From a checkpoint of a small transformer trained on Wikipedia.
Size: 19 layers, width 384, 12 heads of 32, MLP 1536 tanh GELU, 34.7M parameters.
Architecture: LayerNorm before each block, tied embeddings.
Training: 468M tokens, 7267 steps.
Each number is 500 + 25 x the weight over its row's rms, rounded and kept within 0 to 999. Layers, rows and columns count from 0. Numbers have three digits each. The size before them is the row's rms in percent of the matrix's.

# o: layer 14 attention output (transposed), 384x384, rms 0.202, rows 288-319, columns 128-255
# v: layer 14 attention value, 384x384, rms 0.223, rows 289-319, columns 128-255
# q: layer 14 attention query, 384x384, rms 0.163, rows 320-340, columns 128-255
# k: layer 14 attention key, 384x384, rms 0.163, rows 320-340, columns 128-255
o288 103:501478500498473490499506479467473498480504523544481434517503489505524531523517507502528511551534486484478465519475504459487479466505512541474526460532483515538549520501521537516536477507468520545511487511471576474472494500514523502494501482503450474484525459518504470537531510476483509493479509471468485501469513542488485510502478473467449479492462490493482486457502473492506473486472
v289 104:536480503484448509522487514464507516498495506509514525482504490500556495480525488495470461497488482513476513474521478504533549464444516510513519508498517470460463507516484500506510490500484508469524509547471512489477508452422494486470513505562511508493499481495514501496502530506483473539533498496530477441454467471517503521477501471488501500501443439480491495477472524488503448524489
o289 105:500512525522526529468462506498489502534525507494551492491518487548490480490443526531471475503540531482522488496521485491489530499531489518485452522513517500496483480503473500500490509502518477522477475506515534498498510507525484501453503528534466529487509522471470495480516518477508517494530487462509500538482503497497500499503520446509516512531504507520491503485488532513537447508481
v290 107:515498517460506520520479494455519494484445460519502482514499514446506489507490469497502492504471536512534538459508542461501529539542501485498501489455507541495495484498494491531489508484478516503464496502490508514490493546494504472493567504516511520523510527490467498497514474497506547474510521526501445522498481513479512483503487445497453482451509465493448526461520512484508504436495
o290 105:492541505510528556488505483542495516490536485497504471503517494498527504506458523503486480522499526478499484519451504534453510529485473491535511532476493567518527513512496530477522476477534468460510493440540481515515529495514472529507508505453516487512559483488466486538520481487499472492480506482489495509519500480513491532535517496492494489523503511492485484480473491527497463500441
v291 115:523473485491502484502517485506505484515463491458501553459456500491483488508481442508516469470468499464526523517519471512544491539538494513537512486511523541485522523526475511499506521503516546510437514449503497520507537532493550488532470479487485487505462486469497501470514488527507515488540513500542534530513494516516505458546521519454520487493549459494478519491466502517503498486514
o291 112:467486506510456528462496464538511517516504506499495513478520483507494534476478515546488473485467476516466499494501501503465489528532503512495522490516500489498484516558491523448529497538527521496527516485507478526473541536456535498555481518500508499510526510504482482486516530508478461516453478479455472517478524534503494539520471472500461524472473486554513473518511533546475536461498
v292 121:490497505540575513500485532489516496488482477508491487512484510537495530556470557507488458506484499482504485490497455504500480506518479517511550496464490507509434473522501481499469530528489496504486493472494515549461504486458479516488509504512562528489497443527452505509471469501528508486502486544477488519479515497479530523495509519508503504516523471465512526463511504467521516502504
o292 115:495557504524497511527513554504449536437520517530530479451439513502521515468503486492510516484492502495523487518544530496510471522500521497551542522565530506488506519513546503475471548498511554489469521518477459508483526467514482512499440529510505504489491491519516505563521478521490467494491527510498507532516521530480519460492529512507559503499538500485470488523503478493475518503520
v293 101:487531506520465475497497495495508516441514488481578528495499490514500476504458442498472521498453492514451502531479478475551505447506499481513491433525530475482480494458485503496553505464501477476495560508537525463511477516551462466524523490534509513483496514528520490545527498471487501511496443511465496493482529477519522502518491510458542511457488545495476454483514531509501473511456
o293 099:516459506504484506514500543488464502508526504508532533465477485524499512472492529529548479509496518481530523513492457527488548529489525477508515520496469513477491497490548523509497515499507526536477538503505517489487492488506535485467519503504518515469533482473451533469493476524470526492518476508508477458446520536484492506473494447468482476456502453514484529525474464495477510489484
v294 104:500499506558474520471505490481471482477464508460503500482507512505498516506499536511499533452511472493512507529510539567480517500543522521452502518504493473482500491531493521528521509489511479477516529540552499462511521511442488540499472539491507520473495501531513531478487478498497486517495511519489529511541485477483480493536522502532473514531534485523513481522510502485519470504536
o294 106:522500539524486490519452507467484479501468512483502542529489524478480476505457520537506533502510472545470494463496459499496470570482493503488446498506499526491470507454463496500467512487507493485513524493487473504503497498551512435465495513520494453475496488468489479503513504538512495481508512484493522490500493423511509511501518506530424524517538495530546516512489502463525542540492
v295 107:479537491566503494478518536477545477515489508484517528507508494469551481534496511485481538526512494476508520482490520526571493504522488484511514514471511497501465484527491561465516469470486495516446497508537533480506418471450476526527510562483514555527506436493503453506466482512497484500520484525474521533526503460525533510494467507486482505515537497473451467510484508528539526475514
o295 104:495535538527502514509497513510483505529525507528522486483513516481517527550544495535494531509547483513543522492471505512513499530475508514509485505477525510504516493537516502479543491498503502475528492476442538539488462481482517525481474503496533512458480561523460507509466545504515543513472488466521458488512492489475442481528508491485473490530554503505452535536494544497539482526489
v296 112:505494493506501519490494556474475507496455532507466491513517486478441496503519541466505479475522537480509531539498502567475490519504495494491446502484518468458514517545513488490532490515518535481500495493502483510480500494467482488491466499477506472528529498447528457488545469566455509479531517506531502471516495496502525515483520487497487538466519494522505495472502455519518474463513
o296 109:516527534478484485509504515488531475535521513514480508493558540487515470533500501472462515509530493520532509483494506489495549493503450489478486470520505527464516467513511466522515529472480489486523518509489467513506527533490461482554493507480463482543540511467494516516452509506503500544488486517535508466527505476496493523495551477505479495468524528516475440499460517508509501485448
v297 106:508518490545508494508527538459534497498498512485529491508463501536487542487534534515494509492540465510519483468485477551484554527513459485496523507505487511556486481502527556528499499481452498517488504528510482471531485531510511542495474472533547495524512477471472507505508496498499512488443485477468499496504522464486504513541465516519544490495548485495484483483511521531462479509547
o297 104:498545479512516527485505485525488505516520504542504460545498446501500447525511480469529505466526463529524483547474522480481515480523487494496502484487523483481484464483509459498446496442484495513513523522479531511505512530510531518491505512468541472502505509480495510473469516480474531464460543530534483476525490470483499520497520523518536542479550513486483516558504507538495547511494
v298 103:475480504487517473521490478477450464501507486519529527504505538505484537497472445496472474459486462509492530490522507484465515552517491476504492492489466525493520553527469492500479514486527463520518547481538503488502466456479514492486485515496473498481519529472551522491494485476525502519511523473492555465456545525492522509531510458545508477504486484484511487493487469503521564539476
o298 102:517488548482503532530553488533486487518510483533524506484522505493476527476535525502500484549494486548500465474509489450523499497506469524521465504487488461505485500523486518499519516491495506517505512469519460468483525469474521490503529495522507468521520488493570500481514476488506526491504469511506509523482523491432524525527516490517519537462473490462495513506442493490481479462516
v299 112:460512486485515471517526568501493509495538465511523543515505546525538493492489496539454431524439526519508509501494468518492465486496526493550514503493467465499503507533448524496469528454527480505491536466456494531476480526531485493514513493496495505488513535519484479527492519487519518500470476516446486484498522501494519518504514523470492528489474513439511495488529494569509524497465
o299 108:508530512500477461517517464486458546494469511471510466513525483493497499520537506531498511511471505512495493500485496517479507525497469450484553486535489500448470500499534515512512496476479471518523530508458497497475487509505534477494480477494507543514505458576523496495515495513476513512476529457462523554511507507458506464542499492457474454506507469539459484518502503517521455499463
v300 102:493498488519488545476483491473481504480487449480495529485522523486529489519484531518535545507510536497461505515504479523461505526495530473476506499487530483529496486582470475520493549550512503487461535542494508505500520470476470469488573463461522467514450499485487469521482474485499514496474487504460453517534494530478448482474508504503489517531500547459515476540531508499514446490513
o300 102:515476445497543486479521470449584526512515512535550557514511455466489501487537540499510482510516479480497494510521528507500455502458507506532506530521483527512500481509520477491480476485453519532461551517526528486495497455526511546496463492518547513472561495474481539457502509476486469524487480527506486509525520501501517502510502493502517503482531506504488491514494500489476509542478
v301 107:489517493564460497492457484458501513506453492487501533503482509495490487556460476484511545494512557471451474508500502511497551488514518532505466490475491515478489510504481505486503520499476529508465505518527485510518470519499520477491513504483501459503492503490505520488525524469482531489475500507532464507539490516474512462488452497510486494528570503539474513553477488526523460484515
o301 108:515460483521497501534496460496471555526506539492518529527535546482478521506514535504511506510454452471492500492450543489564478512511484482503449482531477509554490539466500467512529468512474495499519512480489505537497539493535518497527493498514499488517501501502481531515497504533532501534481514499493494486501484514518548509478485456513464493519493521503486532559482497495519513466488
v302 101:544451496487479469480483486509497482514497503439502501483499483557512498493465441503536507419516468502511485511492469527492505464511508512511495513477495494481539501479476545435504445513492487480519540554535508457493549517512510493505485571463510516460418523506529523495519485495477499501498507464506470498504511486536533481486476477501520551477502522524495523549464524507530530511510
o302 101:480499473518472535499492508490514517501474496481487516497488552479487520467500498459501508503511488521466519533507483486510501489535498506515497513509470482544440492489486507495521466480532552493491501533508507470495498562514487518514528484503489477474502509520529499492489518492522560540510531494482473514510508477494510496485427460516527438494483472532526513496525503495479497463556
v303 103:497550501547499502531513541485478485502542502532496468464511480533475499469493512525511477515494520519493485478516490527535457512426541492479509504480475510513544501470483503479494511509499461530520513480498522488507481529515484512556487495491485500467497497517525511497506457486496454555479507534483512504498536492512546518509504485447482564486507499516497515533496532491555522469472
o303 105:490487502467534538481474509489494519488472544523478508516489515509525475500508514472469537507491475544495502510505472470457538486521492498509502456489547502489544507517537522484525468458453506494487494497489482511511516487520467433473507527480504502505484473493512514452495509481488535492467519516456479477516468533496510468491492502533501510545525518509461521473465502500446523506468
v304 102:490503526460483448501518539521541524483596496483547469503513508531497514486491468440499461501474507529509486516471542494512540507533529461481556507495492506491471526518490501545487473468496507494503510527500519477494480552492494500520493469519544520537498517532527514441507543496524466513508475501510521502478498460483486521493497540434489484522459506507496501455495455553477497504506
o304 102:513497511506497537475521531526487507480467529480495453475496497513489488491491523459493499489483503527453512489470518511506484502521494466539570520439490528429532439484512504516492499476501532498476526560481516466521532545501513487509505503462475558515501501450509509477474504471544488510520459495512508521484489541497479509476485519484496510503493471487492546534528519540444507495518
v305 108:507510513525512524498486513493514486498497512517487475529510510517475544564559535534522477520478558521494454504512438510482496504490467485472495497481489487470523494543501499509479549491529519513519507519486486533483523480473509504483531517454482527480558502479498484538517527509541467493494560542519481477524449491496459506530485512491473485511504500565511505512511494458473430554529
o305 107:537500483501502449516501510479470547518521456480514541498493511512460505506454504477474531515497449530483568452546534460489499480519512509509529530488530475438490521521485486504471486526469486486487493534494512493478537459516464528509522512477499505492488495485479554493500472513500564477461460489496492523538484448540550519518492476515493562512492524486512515527503493511471509499485
v306 109:504506525506502528520513524525480512489519459511486507496469513507540466470531505472528504492523466486474543506511507475483508509486497476509512503489451485493476558484446553481478487490489440514497518466485493512546492492516498511472449521488512491482451497457489487491508520503477531490453534470520519493510485521496531530510473537514465474460493522472516534500479486485513470491502
o306 105:482495501554503501497459505497497468515487463522511500504486506484572527496552497477459486482457460468503518523496481521516501508487486537529501460487485496522487531482468478500552504467500528509511492534504503531518570486475557511462471488502544469514517513532495474507548496496454487472481495478510509490494535519521492489488533511480463505543520455511504503481513460528546519496543
v307 106:509477499490487528476483514528458479523465469521471494502492487512482465519479490479491495507482461509483522533504523559532549470486477482470464489523475506515484516491528524465508531510484507515515510470490466438571485521523501508460498485482478551518521498494473488525509464514460478471459499515483512465506504499550500494560488499492526476467527497516479489522525497482513468507494
o307 106:504444546539490482485460510469485495495470461542536488507550480522456473527500518495498478507486488527464458485506516523483521514511457524502528508505472516480500502473498534478519539485513495512471491467475506497491479483487528509476510509530524449519480499484467507501495502517468523477510541513450450518482485498481558472516465518522500543445487527492484490494469530512503464569536
v308 105:479540499517517522506467549467535493511544528458530483503507510520476471552513546492531507497503475508552470486491446477480528476520530501483491511513478522494458491517535479504469562453499536500559492505477504515496464483534494545490519500540492480523502499470487500505473463501483508461493474501500496514504509492554518487501471537507499517519508405483463456456513508458527458533505
o308 105:470504527483536535488467495495449516505529521507511489470452523555464486496502490538531486545480479468501468515509490540483472438513501533483514523487505534475516501516522460493507508558472478507518551500510521504514514462510480492534508508468525450524521466478510493552498496496509522457478478504507555502482518510473452471515491502509530504513553554551530529541518475507547552486485
v309 105:489472485492493551518481470502462520496469534538521519482461485520468487522516520492498496519517487509497535497499482456505535514468528477495489481484502512538506489488479479525505493529518552509493529483472517494487534511505514513541518519523468525468477532506507473537517489509505485500522482501450476474509480463479484482527521486502499484501546484510463527510513492486554456461484
o309 106:555503464480505492552461481569546507451510536524528524496562533495518500485494500483517464473531492520482485489510544504529494490487541507473513446551496466530533512525517489448497507511447467516468489489483468530493503498525476512474474487527466473518539543537408543494556486502482489504491428492504477509502475520514496521516501485505495518481472491536524501489490485514508494541526
v310 095:491557482536489506468547481518496509526459479512505492548530503464505500522473517517511474516453489481549469475496499490499468497481486470505506548458485502513527536473546505456529502468491503554519519517496539501519477481500478528497517536499476505468534493449487525524487562560559463495496504521528514483498482475502476468501481525488501483497514438578484493521519492486508463507486
o310 101:486433512512518521502450445466493499509498509482502493527481495508486480511534482498502530504532497474522529496510518473496509483518513540513552517487461474449513500532478491472514504532499495471510490493514485477510480440502503485516526476524545528526522470478495478514561505487485552462448485475492490514512461463470496514477518471532478494567499521461512494490506502507540501493488
v311 106:496499487514506494480475495520503438500498509455518502518494452516481528513515511526535502488515478500460497486476503553487528459519515477510483515493525500478509522448500480509474515541519504490454536553439497492492472481513470467510521505472505516514500489563494489508489488478498498481451528468513500537488512496522520484551466504500531524491506499481499493520548462539476466508505
o311 106:488484473542502517523523507494504539469512493515490521494509500463473462516511498525525474451461499533460480513510506516475504511507482494459518515514515470484499465518481533518492510533442478499505511543471520480495539491528565544514478486545481490505486471477488545476454522490511524515540502505526463469482502464532502517474483526500515503496492468526479540504511502519462486507513
v312 106:473529500494497487462478492523504461489513538492492511501483498491479520551512486488467474463539493467519489503486513488535468480536506514491504513488539533459525507487520503530539474506562532487486494516479522507514491470539524498529472475477517524485494508517502508483528478491471534476480478499486518491533483468485485487547503515474522504486558445539499488466492487485511566478467
o312 107:481494529512519504494501515531478498482490522539502501491466501482452494545487511480480466504478507502498517525539561505492508497511502512516510484528504513462509490498519507445500488510474501485492522453495487472478476494498502484503492447536475501513478558512477502469513515525491524537477499473484510482482499520476501516510499482506510500494495529545503528517533488508525487478472
v313 107:473547508488507490538492533533517509454519455513502491475503519465525494512482473514468492491515514534475538490489438504486523480538472524517485484514518484455473492518461494494503519500484505529487494507512506475548495498548516515479505470468491510528473507533495481457504524509514499487550503507495486507511527542523544496505516493498496514502536475515528483499503494457449512513487
o313 104:488486507428497486501523467461471503498510513461483482485502503529507487487495554479469527524473518492506547480463525508511468519521517460523492473526484551495505493476524488483540508483511538505504500518501503493474501475463504459537509542483477512472513537420510527539514507504507474511541495515502480509517537554526501447495478549471490452446544490462486516499505463499509484468514
v314 110:522532563508545487538491501468532516468467485466501498465537482481469487489515519491512437513477506556468475481514480510497517496510499485529502491506497485504490499466470523504472496480486502480498539496501455533517490489519494501472486469476509474489524505534518461472476527530464465529484513554498505522508500482509479467520490548468502488521481512501517517472485503523486452540499
o314 108:504497525528516484492473464505504518490497457502493448504468485527508511522488467517533529529486490536482504514476503463502510499506507497510521499467482518484424513489470534491494526476484481532447532517452501472499481503532517469535501500484544521464475491489583501523489496556485508496501489488517523499526535496546486492536520532493481493560482479514526508461476508515555516490533
v315 110:508470469505506504511499489479494511510473471484502518512482483494484489530473475477512485512489543538513515538498432499456508526479456505491510459509479450515499498494462524499517476502540518498505516442512539479513463497447542455502491519538553525489469532439508509503509514503456495553518486526437481507472511506509505476487526452484530474503508463496477494525491534467508493474496
o315 108:467510537512497508479451551519485544468496469527543483511500488510533471450497485511466525461490528536483499458487494455535526534512509547512496472516530459514464464497517532483559517539474457505476514505503456500485499509504480484510512494473508539471509518487483498489487536452495499515460493502502508509504506523500490532547535520511501522475477444504457524493485564464560532504500
v316 108:494496491503451540469500509552492489492491489499473509518491461502486548476500527506513524478477500529502481525476507518464467507535481513457493521506478440554523517457494520530529518516523488487483530495478491513504518503470475526490561477475477505460522504542443488494481541467505530485487506488492478533517505523497480496496480505507516487488473542494504526541517566491472469438510
o316 107:529503534530478497518473504494460512474515462496468519566486508443444526486530514496496557460485532482527491526521511520467552542504492457510526539511515489478467432514483488508477472531467488493465493518474528481483532477527517530509479480493512483484529515483506454511480547523518465466531487526491472513496488500483511481460544522485465463459499475503497527537518476483453518482517
v317 109:479520524507461486455491524502559525509507508515496475477484516479461497537465507491475502499509498493494509486498507437536474549520506521476535538498502516470501461479559492532538472461492500513533478547457523518520533475528457528515479479500462533485512532477506501536511527476526500445536488476483456461535482493508504541536483520524501520452517486517505492499525519544465491476509
o317 101:494537538484531490456515484469499484496478488505515543546487532510497500503534488461496487449497457550472526491493514517450477508489529487534526507500496497446514478529508442505491475489499522520513496470486529500496459514518501489520567489513528521496542487467481472502500545513485523500472495492525486488494526483529495510511493489510518506496512522529487506474544465453493490491448
v318 107:495503509464502529514508502491473494523549482494490462479503537530535489475489492498539482485451454509500468486547497555454468554500486512485499460516464530501489489542504485445511513505490492514525489476504475535512518446503523513467495556458505497522488543489508495476513522511562450496504470512585512472514493522504456465479479487489509483497490469481510498501502490530529458514469
o318 110:472439493525471508449552472475475521497469468508514508495499515448500461507461528519470487521522500504514493498498503477539488484457485483513527525487520510464479532512500528523512502492512496499548458551469525458511516524479487462471480509474524482483509501496548479498507475507450477541459476478516526514494466501491515521520501536498520510528510547461529472512511502466516532495538
v319 112:495479517517496468494468531480513511542517497478498498498478504509470497538483509473507532505438483481508471509510550507522532503503492487508507522491514524538522500460552535488503451476478484493516486493484533512516513503509428487522497527540480537507513526475518426482464523519475500480518478497475477494462479481473529560542504480494505495481499514498529524473529467536485476538484
o319 109:519520527480501519493479501471516485493471463521495502512507515504514500494567462507481486512503487556482490466494520484520473519512444512480509535451474523545529544536533481480514474472517525519491539502457523505482523488511542506487504461471463521508518498543481484489484487535503501503501496480490524531504499510509497521487503508479530519519470518519500500510532513453518503459511
q320 090:513532540513473526492478503498468539480518501478510527520489507537518531546497504484497521495502492484514443512481471537500481501503493512463497507494467492476512510495484554521510557530534494476492510496491512522491517469541512546460550511547499459498526457540535476507465473528496517574510467470527518475489500499488472502519516535496493467467486502443525526521507503451510479491479
k320 090:461542480487494460495494491499480549488506495521464518479472506541524550504492439541494514471511499501526481529514492487524487513511442473493505528525530529520503501517492460495465516511430518487483502512534519526469510522516500511470473512507520514507548480476488490495512503504514557514533518483503556481523465507465523442495471525500480530517518530514498504471490522463496494455444
q321 093:527517519543510507521461530532481501486490543493461464517541485473500458518500523495499512456456500494514520525519505490527506522541530503434485513498476452502462438543496523508484530470526467515514524505534462494484484502512501523466500510485469470521464473547539509520509508484473539443502549467466507486471497466494468526461479459531537510482483479520472494530555507530522503500487
k321 092:514466533508457536473489516479525485481520542528498497525514484496498461499472505472504511506484506465524473519531474508471451526482490488456496484509536470537534487523483538485499511472533520520468488507499549518590486524475513490519514496469497533490462510471522503488511461490490461432515487536473474480479503510504493517514462541503473500511470502536480502502567501531497499524517
q322 098:489527495526482478451484485453453509475463469507501475532485484523517482460509509513504522540509489504507473504535487500483466527508457457473534524527516506502530505498510501558515500535499523530475521459471484486489536478464551489506525492528508546496479499476483504507489506513503474555521489538484511530549496533474480558487478503520485527504449514510473488464512497500521491510529
k322 096:483537485517464512511462512524516485518489504499496462530536490520534471518524531529504519534495489529497510483531477541531523472453460448519490527486479521474536513477499481462516520495455475511520526538516506556490509547495516530503475506512479540526529502489498543497519502474502503526532508501501502531492508508520514516505506435524520467473480505492470454530539478548511518453479
q323 088:508574557519466535490457538527487480514469521487548504472467508500548509489506490499494479522544489491507507525476482527502482471524483543550466499505533507497451447454542505470463524543520529533502512524497489503492511479517453452501466563478512508479509520534473494459496543497493482499495580537447506487493462484479476539515533443541482473506488492487475470486518481518472497498534
k323 086:488516475481481492476477477486525450510492502535458527521491489509472460443513465501473481545518473470512511509493478509504471468452475501475482490490489537541515501519483494458535547463498514519466468515474512531475489474519542485513509530521457530534507477531511515489539537507481478458518521498509518506517483513499494501509522455475497495492492482522491513465492492503519494509492
q324 098:475482493478573488501491501465519480452479505484504541504494503502554499528517506501512497470487509519507502456466484493489470514555498534525496458530489515504513480526503490500493547520469502504512512500521507513471518488498515525534477457515458528498579528490577507501518453504504496468499483471518444507471476510507482480519503468531545566526470505510519480495505487477470498464493
k324 092:515513495475493524530475479518494478484493501538489544511509478500455459525503551463475481511491520513522466492455490507479463475501482526491487464542488547489491452487484531482496526478514483516514481493481494488518545491470493491518521503493510491513508518490511474473490454480466461514474486505517482463510527531478515474526514498507484512535477517480495487510477512475458532466526
q325 090:513525498498454492469517519457511489469486506511483522487530443458460530499513556507488512448495468477525509474565491496526494535488517461486487513521464491493458493529505514504456498508554435503469474502524492499505460504480502473546500552511476512511496495505477507481456506461491524540502476509508475523463481527494492480483514515531482559492507501506514522495509518526502457464497
k325 090:514499517511512495449486512505481492536475508499516506487526517456507474484491506538519488491547485541460491474492471542488503549527548490466527480491492521522499495521513496552495464538483496504479505489454505477494477514504457525481506488490491482505491452513501490539571502513489509429496497494498497483513511524462509488504477524543510482472485526470541503475532538473509496524495
q326 088:481538532460430516517503499477501499501554497498493487462503474515559514519478487455506491499483485517502489502500542508513549510495444499458492524531502450485540474540527529503432539435514476480545509470546505464506519569497462489496491464507470520512520504501490470539466486501505536463500520528463507496472514526500495484519485478490494502513499479469494523524535529505479500543499
k326 085:505468506468433450544515467508525509489503497515489530496513491530538485490500493439476509501498493527464484463546470472519519503497484491480511497527491509511495481532498435531515467507521495492513485471516485498526504540492519457493530463491456515499518517473479471512446463547485473441480492563492503508512488505518477492511508520486518466499520527459468490494527566513531463502503
q327 086:486508481495478515512432470473517520500495509508481488474517479460507507516539481479522538476486509516473493486511499463487504490473479484500482488484525501513481508484475477505500462485519551499519528524493514542469530518475525454484480553471452487547487508494452488526540456486470464511472478476482451574460504499547502507513516519527509544489480484481461526466478539487524498531535
k327 084:513492490480510515478481492504500515509533533530512529524467516495494443468522476528464457484441514537532476523517568523462546503485470467502519505501495522505540476468498523463474519451495503516516539500510511467492494475509486504480490466466477503513504557460523526541502534477518467481528505515456469494492489498476443486510535511484456520514510485495554492484489462480511477500501
q328 088:478515484520484536482465522551486509519511511464517479468527559514481552534478452466483494478489483550488502479479496535485500512498551500452469465495514499491470491512497557506525498514524518477534490480495556529482502507506498502486514521513507486510478489509499486518497502481477496500501493543473536517514481504503512472483528472520575474479525527482514481510529473511443518483502
k328 093:456508482501519472545486508476475478514531554487507560508480504487481480491476489532492494504465479480523543466457515493484472513480491495525487501513500486552526482475519452535515497486539535513538512467509502515540512470508523462451481468423514504501511508535497517543503516503467538516473481461498518508544468489507489493543533495492450502486488490490488509487503535486495532503521
q329 089:480539464490513502474495516451486490540442520533515481479487502479465539500530521477480499468498522496496484484533520479487494464490510511502522506507504569481528494469531496504468462536523486551482473470497512469515483512519539517522518487585544497476509531460509541510534470557514528503472501535520482467500492504485475509477503523452482531474468504544549500513508518490535500553480
k329 090:522536408505485521505506504506494519514496489461506495529501525517502511496498521455486508468539526469486516526544513467512506535512491504488528483475515536485464511545503504498527462585528481482507512509524520521528514553491509512530463481558461514512517484538503503531509529540515529533454470495520495486509497511488480515472532561469506499483493498488438522540553486512519518491475
q330 092:508512441480477479479498523462506538466495462527478516470473513493431505466518492484505502516520493467469516522536524495493497468527493467514516511526513543538466446506470484516543443497521451465494506483530470509542426517461512490466505533478515515460489472481498502524464487479484495472478503502533494443473495464536521535487471495501514475490482498545476477533517505484517542506483
k330 092:516483477503539518511442460460496507507477500487497515507454498483468505508505515522517466468488484513502516523505433531531497506467451468504510441495528534525476498482480458538480512562551480554489529518533489508521495515518498442502506533502499529444471524508541517539455524551511525472473510548510462481476510479516487533469500498510515438495511502473489483467502513494515492538537
q331 087:563501499524516550485526469543500455490577473475533529548493513512531474495498515496519520511493504537452491502516498535487503501498446497509508494471517500476539515508478528450545491516525500496503453495457482531515492501505526544492467491529505525453491479514555501491474484508497510493444459483507506499515467465504517503452435514488518541504495496498494497483439490506485494483500
k331 083:536472500545531464530482545494489493498492445543497538506458517528507473512451479546456510508513536515525489547545462466510529521514486523489520482486488514485522528486495487483499505544495531506508500503504489520468510493436512512491491521544469512514494428557571483507484521491514503479479498462470524551482534508496477478458498534498517490478496508500500547517469484512486479528489
q332 105:457506541505508536493526483518528494465479489497496518497473505498532473487507510531485493467532501544499448509465498510474501516476514485491492491528479544461507554535517544497496526513525522543486504550418490548502494501506515458539518528486502527464502513463484488432506448484490497551501524503468490513485479516533481501508502492520473504513465479451499478488463495513527486514494
k332 095:523513478456501448510499510486509496523523511539521523466500512502494548509523514529513472496481520524476509495505517498468499495475486515455499516520473543520489497500544492462490538480479484463454506542491487498488491534474477470503489493491466498483500493498456481501502532529512538501550459507460458527455525495476546489531507478523480528510515529511462536472475476512489511550483
q333 089:488504443509522424475508522497537517487507533490499490503482475526480521496491493507472496488494492512479466518489507471504530514506478510504471489511520540540461500512506474481560494512434508497483539495503482528512493488556509475495480496485495531468469524487504482458484500503514522528526473515535448518521482525542523463510452452447506512486507551527473484504528501500516514499503
k333 086:496484506485480543472588474518501495497514540459531491477485440522486514459457489511496491488486495521493508503489552503505514527506527521487478461532465504547540476483534518504520486529484504491471536525486483520496488464502490484509451481521509488495509527468488459492529448522470531491508516499500508520557470484494500497541508488461479460503521517463490518494501508506498537503523
q334 092:534530470510513517502454485465516479503502457499524512538513515477498535491517511511534528494505553532515514511528530521501490494500482505515546538490494535505522458522501528517534498464512505475485471486480499520515522491493502492511517525509475472473539461565472500454510475481547520486523455531489490506523526496508474489490492512481498501464546480523465512478508488518548523529468
k334 088:544463503539509532487538484477499498509500494500520527468479482456495550448515487510465514530544507467515536475507535523489474532532514451477508553518502494520510505464492475514487496501504522511499472538524504514527516464535492480497492541501490471507490518496468459457502547477523513493506490504497479480477474499540520463471528502490517474528421521538510515495487481476515478504495
q335 088:528457458490529485523520482521534485502500517520511517463486478507533506508524480494492492491486516511496520501519510487448465479528481512499499482521516485491543511498446511489538505486532496503500511513511538501489505493508502498489485505511429468499588496507486522484492517532542500527506472513517523526482482531502471468507546552442518554516483502541558493455541533486450484504510
k335 087:479510543513497526524454493480534487509494500526507498505497541539510501531522498523486501472488509497500514441506497547513488504509484494495515504536500510484496506511510479533485461508501483497500494506484523489500523491501491499478534508496503471498554513534488419518532486527505486485489469470506482472490523494531560494469521507500532468482517519532553503492500484492491508523497
q336 092:492476474499496494467514514492512513513528513501490483510514490480555515488495577557529484524507522516464483513475471517511491508487496500471510482579496515492529516496482509478459489464533526512464436509505518455497507496492497491486481545460523541530498484528523504486487509499473490546521477495429485502508545478506512521486483508509489517507447499491543521451467501473497496490508
k336 089:442499544457491500474564442451563520503523541457460494499502525514529518522541519549472483503526496503482531512485527463501482527514506526461507547548447487490481528521524549487441545490476538497499494509489549482502486484497499474431467509513498500503508530505505466487481545523502514514494507476483533527512506527509507465491481481529498484531532486529491503522491468485481505480496
q337 097:515485483520559450512533497525462491529511483483546491460502531518482540503510502510494500541519498516521501542547473555481454501525542496546489473486484492515453515489483484495509523545493514454520471502494505514478499519535526550502548512533501465475504526532498540476470482522518515535536468507507495513518521540533497481495523506470555504474497500524488510505483524487510508487567
k337 092:506496482512499479504541527513504498518512514504508513450533483486476484489527491543486508508494529446452499496540500491496474505493476524521512481461530514520524485507483512529510523465472497478541526463463511538486542485478504486509488493581490477545537499500515498512473478506493489547493513519434514496535438482516503487473513458488469504477477486515450475524488493501519488519529
q338 094:500546475520486466498463492513545498491518510502475515511510533508470505482552458541537479467478471500508487457479524499463532458504490510525499475470506492510500485496479491506491492495490491479508499512455499476510536438474505464526491492475518510524498514485515497536499489454473503556528479504495467460515525503529486528500488515501477512489508520494471492503515495508520542499510
k338 090:507467506513485487507509517497505505487478479511495495529484545465494504454508465494470478530477535522554481489564496532471516513502464442514489488483545530521495532495515489461495525498527476461453474509477506490542518505518512480565481505490521481499490505482501489508534507508476504500514495465557485479521482458497531488509485499514524505507448481509528464492508472517483493481517
q339 089:449471513481522510506514499514507472483514509472458520561506501506518525490476472519515538415461493501490500468498502467515500514503545467556525495516492478501500510553529503501500472553465544487460538507496469462494524485529529487466484501479497474499515530494432470462530532568514502491488500440486504496506509473483529477532488479528521483506460508467524512481456495533486511508507
k339 091:452488520501465527492518510536507528496536443470502528496503545535509478475459510474525516519547544457490491479482466465538553518510488498472522503528517475529503433484497494528463534501475466478463479477492466503479462503479499463453477527523522512484488512523545500516498515412486565509540505519478517442512533523509536495543489489501480514475516506501498503519528526527549518516484
q340 091:521497494458475516516514489499468506463498511443493523517509527511493527516532492528482509518502527528539506445492526514525495524483504497506550527527500466487518517515528514533442477474478484517480499487515506487481503500538526516500509498514540467499478492501482512495497563505506477468489519491509470493482494484457526478463499523453464521472537557499516505525474515512477480492464
k340 086:492514458447510499486463542533520535475486506496522493489532489557506539503512511491500484485526510495493499498533504509498533507502537469497441451518525463473479511494475511501506499515472458510509506470532514496498515493539509535502504485534493474482456487457470504531504499481517476524464519521450478499509500485496446492460547495484487475547487518518557480508471544476494561497484